Each number is 128 + 32 x the weight over its row's rms, rounded and kept within 0 to 255. Layers, rows and columns count from 0. Numbers have three digits each. The size before them is the row's rms in percent of the matrix's.

# gate: layer 8 MLP gate, 512x256, rms 0.131, rows 212-242, columns 192-255
# up: layer 8 MLP up, 512x256, rms 0.138, rows 212-242, columns 192-255
# down: layer 8 MLP down (transposed), 512x256, rms 0.0618, rows 212-242, columns 192-255
gate212 099:148153128158124130155119104157135105163192109084081110197145154142180073143029134118135172119174113147111126106068084096128089066064175126133177122102177110165083159154150100140163181121115114
up212 099:170122079154136183137170061125162109058091102100121098151158069146145115074149092164122113166153130124087178153191174097123108193188150090081127160143159127154126123159111063141083119183165176
down212 097:166159115149200207128095164104098103123133134124155131162154132093114161139122137161112099116176121089105129160117091116164147108160117151123122118135145077173123129083149038114099146093136073
gate213 101:140130173132210117152154211133191130147176090144138163183151108102173138106102177171102143145134121118110117172183154112131120173119107145194163063071161138115099130103139154121130184169166114
up213 100:103138152164104114118127134117139189170115147161118133204109137163120114140060080083157148161147171167108049070191110136137144112080104103141127127129069093151111122174096107160129127088140185
down213 101:136184139129170104131115119149138107132131145163058127091062142077109135135173087163174128127083182151102108149111128112100145107076178144141123126092172162139150115111148109151059099100125093
gate214 103:078072143110169095152087127094120174039131105059155141078131075089141103086178113090119101193109148060131145115121203149161143073212084169147092087068098138169106137141130116141121096082110158
up214 109:186124051141161118130111157183099174143101136223094140145130115136153130147130119143127195036164104150168134105131165113131104116077109137137131099093105119115128106133144176137122199131157147
down214 100:137166068125134103119114123099094156090066082190157078131067102142089091143091171128176142060131101090081107131125194148115108163160142146164101101149120140037127103112158147143162149139173158
gate215 099:102129117162105174102130152139162137136155128180132120103114121176084108142110126076155159098147224144168105127147147185194141117150121079131131178117102116174153158144148123150078139096162091
up215 096:088145160143146161140166130131110080110079163115153121097119109143134164175187132132142158156124135169110111102177149109071141170129113074085121120118079152132091141148161158091154197140128081
down215 094:101148085133238132157167122175179172068107152146130147095134131136135054138093148115091123142131160167130148116140120173079136066180118166158141161125177070142139126136142126140186115197118132
gate216 092:132146112136153120085140146161119187184100174108133125133121106132155130133092157114096127158128092140144142109204177164151172131160138072120171156114189137143089165129155090193089034146159154
up216 105:099126123106109124128117176108078083135164117155120109158171133143147148131142142125118112090067115132164091125140143110100106178170092148143153196171116149123160121124126139110147130034116164
down216 100:110169119126139132110121102137101209113135124151141125181152150068092093145093124112112148104143190090094092094126163116147142112125061135150190192072124131171137054096150217148114129120147130
gate217 102:128108126149181201097144162156145202132173133109117112102115160143122096178145125152145169112089154127095170158140136137134186096107141134163114098121109105166106150129124113158171082110191113
up217 101:135148129159100211133086136152171149129084083137144078146163107140096155125159130113125129150178149166100170167114139134131148074096119102147114138146102077131147040155159151117139149102163118
down217 098:145110121139112087120180167117139155118150152135076095135112129153148089153142166082129153102122133128142136124093104133097157101107184169078159072109086099127135158118112116054092153143134116
gate218 099:154072113100038122168076070149134118123111135127134165180155121131126146098122091123122107152113145074108091119147123145164090159130121081139083178102114083192159145136140113111090158114152171
up218 098:164100176120168136131120092192089103146151164108147146148121093119139129066130077111114124182080159145105136138130172115163107118176140097141157101108092111136132109154135087185152128117100154
down218 098:025168180165187108058141109139086171135122099061077141105108120080076178126121102134068110147112122107157130115130115109065100142120141096188116178094168144157115129101163068174148143152179099
gate219 094:175112138079116153087127129104086122204108132155139141110060137178127131168144105178140143126114145176148153146159132156159180144156115091168144173115084145147142215122082100105189107153144108
up219 098:086106146140116154136117135092171136134146109143140080147159183076090161134119103115166156146165086115044112190131086084147144136115092135146110191101134146158079115101088123159154153120122131
down219 089:072072179196149119110146117150145104140105093140137135179137089152119066161119096190139125113106114071168138113118110124064124076107165113136129044106153139127160149196114098102122094150099134
gate220 102:139081189121174149147149099128109159143067099150120159138063163103126129137137189072125184124133163143152112069163085150113156141169140152159138089194111072167114148162085102121116125133095132
up220 102:112156125107115090129192148138149132139115120106134105120185132153173124128127120177122101135130151111192157118089180168074133174115144126143126147085150156155111112141157151093052080096148102
down220 102:179161159169120149119085137104172116081120160153131149149129127203186119096129088140162091164156167091133198102146132124110113157110167215122085171188189103170147108156138137114141093113134120
gate221 097:133101151108107123161165125150125161140130121161132122141144125094123145150133062081123105131182096112098107105124138085189057116148104111141205115125187145156171158146133179109157133129168140
up221 096:120196115109077176134156166101150154151139119141112184178193126167113079115178063165109157112132134150132138061166136049136104090100124094121173182145100111106154087140085165147148089060103107
down221 100:122104093142164212125162097142094136123121141105143097143142102171099115097108117112090105110136145142125075148160116182061125100173065122122160166114094115153120116146102087093113172104085166
gate222 102:114168150093140072154169185116127106112106054130139186123101169143119064088090139145076083165142115141118135137155086159122134168189034109143060135141118103112218164080130106157109081109062161
up222 101:157070136110190170148131104115100098131089111168137165115111130154145176214069165191160118115133103154132112165050167148157112128150120115118098142174175127177130120110125166110101187194116132
down222 097:149130157193102075179126174110145113103121142143113204178084158145125098108117057062155180116160119127157088147079161137151114122114143096120141142115186129063153139128112149134135138098072106
gate223 102:149126123096154145131132055097148143133134091146104161092110058204150066137146066147112146135151090146148144101078171112142116192202127140137112208090128125157105125130161135092114125171066118
up223 100:164165097186146184176067129128150165124109096140111102160142076115092117138163098137132139161094100098169124163147117134192152100140114074092051131125194177189105131134079151108074108074089136
down223 101:113045051094092146147120136126081121167077120092112156105182163062141195167137143168169167123166148177160136143152145137152095119132126120081091130192176182116116128111091119112111098077105099
gate224 104:127131153135092204131114156087145123138076150131106137105178090170097109119100144124070182143165132128149191172176174137096122123109127127105152104090164106075170142164090148139190154103153127
up224 101:126152078108152096172140122125085170097118121107114122119108140134090072100167114114158065112092133096121124162080135135133099198157128114136172087102102102097160169097144133150189153079103192
down224 103:158185101203182154087126138137119090117173070104139098107100104157148151161117175077106138117126067165143128123170092118131099159102132106159119096147094154115110156057111174078127052123094166
gate225 105:124145129132157133098158074135115111177169160141119091106158094115099116162139133111117130096166122153157183097172154097173166125122174151106103179148133167117098077114136098075173170111139149
up225 099:066108172139128182078158154124099116127094125125050140132089129102112077150113149017140122108142174133121096079161125109149157154111148146124133114120118150122129121168130042188149128157143138
down225 096:156152128180156124112125143162094149084095124093121096079126200168111152125102076128088127174127124103138082144110182113122110156101199093109144125145175093150108134166121134118144136158069099
gate226 106:072170111158080117167134166089106139157075145156144117136163151175103113070097138080124174175125123118149133072116134116103071122151165128100151117115131112093085174154190156144196139080075147
up226 099:135146177110135134156142174090167151166106149088133154141118105124149137123049088081162123160136082130126109121130170148115142145126040150105119131120104138142140165123123151144160114139155087
down226 096:156131101110095138145149107135133196113171108122142206113134127132138105207121141139100104082115164195122094154157129096152172106084109120081153201073148105135150074114064095122099163131146105
gate227 100:114169138113142049093088110120116167114168106157173116110077208092128124112140113148125153176139112129139137176095111199039098131128121120107148084095102142155183123114118123102173179128132141
up227 100:140154153139104174134105161099144109093115114131117129113098074140148130130087184176130140172157127116148098106117168087143137122107116091159121073117150084126118069155135090187133159126152122
down227 097:125123058113174123128116136165166077151124184090124181134181115114166140145088158150056140142129080149152080151096118117101081127147125104143144192095170086111166087151101096148085095089164137
gate228 098:166150150129141130104155098179119062119138184171145107142146101148131076082158074162051136159092114152105146056120125155135163070127138118150170083072069169134125155112118116094128179116156066
up228 099:109118083142179154118150160145070122156125090131076073195124181092127162187073069099094089117167149098120165087142103147098105101126177147119142121101060183105153077103059149128122144131158077
down228 100:055090176129134177106116118159124146138110105123151132196168160152144104133104114097110190127171085107167148072103150176159151184151174176133148101133136102127114169143067116151101131178095153
gate229 101:116061129142124180058102089158100124124174085193120149103137129181159081156150113145098147170128125112192130119087172176118119096106092203116123128120119117137095082160144083102078180130182129
up229 101:103115187120143156101129065139082078128162142120089075133131147145166155132167124091098165115145111160102167109126109126077122146123048160130118095076126104106136083154148161142132107075112190
down229 101:101184135126139131127120185074118175148172138160146161145090074084105121127120068092116161130147156114130097163111099192119181126103146151092085164162159169115134166148100153181115091100115152
gate230 088:169138174105082118049120205063097181133151046115195112140079139147126133094084143099143131109129134134132140156115108127146144195120111114079121106111195180084142135074074091146130136195081169
up230 087:131134197085138117160096141133130193147147084140140173106129162146179174081083088098191156131114113127132154152123160152037132154209119123094126114166138119105118149152106108150133147132157143
down230 095:132027105148087125080148155123167081161106117136074109131148154168069127099176123186164094111102106143165166061070110113158138135154132123099095123170066145107128096151081065135115104062139069
gate231 106:118125108112072176153112111115033147120150134089146115138089122145203121122109120143152114041169119132133100108163124138120142190127121117157118122179121147181071165072193185150171186127152083
up231 109:091126083143127124147112150158126139123127148104136112117168123101090087124137166125171115152139215150169116073187108172139170158095125149083124139147100128169112143155134129114133184130132101
down231 113:087111121108146126126170164195105080126146152091141113183162155184137105159144163127152082077128118205170109120159086111107207155136059130117149168112167092165084217088158112139177175189167085
gate232 090:121134126139136146095111165132123141141119092176120106137196089134060144165161142142123120101113096239095128118157139111100135146132129054129140112088185131118112141129090096136090170158147134
up232 104:103134133148113096167090081159079130101113066147055137163156109097041124116159145153142091072146085179142143116106142116084165140094128134115118141118216107127118130150144094142092142165161216
down232 088:216109120116105167107127118144158083146087111143099119086145110149069143133162126157119129093137077092166135107135122060187148186142117097125139048153134190088110137135135127106155163064119119
gate233 103:131093058173145112125075123157112148129104110119164118136135108188155091156098169168116142091129128106166177126184116086191134169162137166129170145167066131114140165166103068133160139176184110
up233 100:130114163121150167114086122205181121154173118095140164149099136122128091210117143121107100100232101118163109123130190106090159151135165085093123130142094102174166099079107126167171089089099110
down233 100:136139146125149101167140099165093160112158107101129149161154109098076139160103138112120110077103085114108170220120121161094133098233101152081070161123138116172114130194094196120082155160174149
gate234 100:099130166140103114156139088143150129140155160095062173083121146108188087201111098098107151145105180125150141159087136168150185093080162108088183124130132192192163178147198190184140122125166119
up234 099:154127165092177127167157095161151130114077097113069168161141111138156163180107139132167103157166089141077086133081129090163143150148087133129123126150100146114115159150095119082148178064175169
down234 096:159137111143155113167127108096144128178162156097155049134169087148135156165138162132180132124188110127112092150177167111138108146129124170160070122120174109051156077168177178055094117087124125
gate235 100:124092165132123135099135140092180156131115068091142083139130148150123146057076165163130140133158128153157132113113168110138147116090148088212169116142130148187184106150140130167119123137132187
up235 095:161123075134123108118133105132143164111169126161133119149114141089112172098145147122108079169133098168151170127154109091146127146060190082137083148191076134115126130123120141074121130168191051
down235 096:134189080169148164162177123121072132139083214140155085120123119087149131180103109119152096140097138073188110153077142144111130066091105128110086090117088175109110139179124093148123134140069117
gate236 103:122102157113133141194142153152158162143191159121167072123116142091134064092077119120111131107104098183095170109083138140085148143076063131080133186104088090116105102111122122165148094112081101
up236 097:117099116157159115145127112149098126156117136146154077197110169142146089116102082144152065096129113098067073111157152075139117118175112087149239140097109106130112136144154074083094124179175151
down236 098:089177115109152134129133103119153109097144098114179130109116142093113129110065108079122189083095080124127110072082158084079130103136143133064107129158121182192125081097115162135089089115113143
gate237 099:173128126171165172130110182147127106109129135171169127134094089138161104109182117134136134151144141102184150150102190150167168120225116119117126114128115121188136121156089105115130089168144149
up237 105:134164133093123106133132132134170109158170147175131203141131067077121140106151152109132115089149124186142148125111115105088113155093171156110154144128131157161128121174146094119186146171193126
down237 102:127098114104133085120116134139151133099139098131147173138169134117156077166194076147127059092169085096123103112132127138114142078097160160185160111105094156122159067089125145085116159088163089
gate238 094:137115189109155112103138095036095132110094125157162139108140152117192122154154154140117090158112119089080146138079185171149150063120095158152124128139139139180125121132109057230208140155154171
up238 090:087131086160134138092151074166138143180137129159119114084175139129139080118135124145112124135070177122193095112117142138149119134168142144083156162111111147098120101137112121102166118123212125
down238 093:107088092148087159143091160102048128108128157127096129176103112199168148118209166109182136138175159150106143149103167174144096124144084158109088109125075113104097049108122169074149150134154146
gate239 097:122156076090134173165163152110121112069101121111126084110122173129108123097116144119142100134099100137144171102157121081114119084159137206178118183126181148124152147114119083155145107118070137
up239 098:175087125123106131115136132095143061121098119102097155095103102135107161188089100143124111131030113159139123103119102179112083120128104097109119139136153138207141177120154143113166128187137110
down239 098:130173129072068161134151152141100135084102106125127181083103152141065081172085165136113120160071139119121159133216180143177115129105085113159156150151168186058123129148133111088053144100093142
gate240 099:126110149137147145072117165170107141132104146129171093079127112073143171120088137138143106123153140136137146107056158170121119133163113117129131208121156123151119105108168087087078159083122123
up240 098:054123104089110155167148117130106134130149153060158149154100172090173158134094146143179110062070132134120167118136107141103090135133124216090133115115128128132158099185082113124106153146183134
down240 098:152109111062215144160114121082156081135098144159173102136083135072135117103113104158084147156127163092132125123123089065104107144129133176117139117139155088230160171182091095125153113082127092
gate241 099:157144208145104140112122103121180103112164149138118121079181114125079146122105098141120125118133151116136093086103168163164120068126137133173147089148091160183053175106126177151114151172149180
up241 096:045099072168174146167174129127119129146086128156142108129067139081131167131202154137120154112140134182157111094069081118112146188149102150082132125140105104133133106137117119124078140113143181
down241 096:122095134086080202163133103046116112078127138080154126127137158155155106098174096081072157160185095145126107152139095102113081150118132110128123139104166140150132111058081118124126112177092143
gate242 101:132094126122175125100093093158131176119087144145131089090178153123145140099121139128081113165125103141148155123147168112173157157157103095147131091135109071155173126091145046099087097097108129
up242 104:105109187145117081116149151160108106096138092145077167163074100125085149134104146065105122150165096125112125083184090102107124092075096154106187105176108103125118061079114167113171117104085128
down242 109:140147157157080064175131183152157122119071104170151127118121145157148134112121133088097147157161175081127189089065178104142133101109112120160142119133124166112067111149076141094065160135204150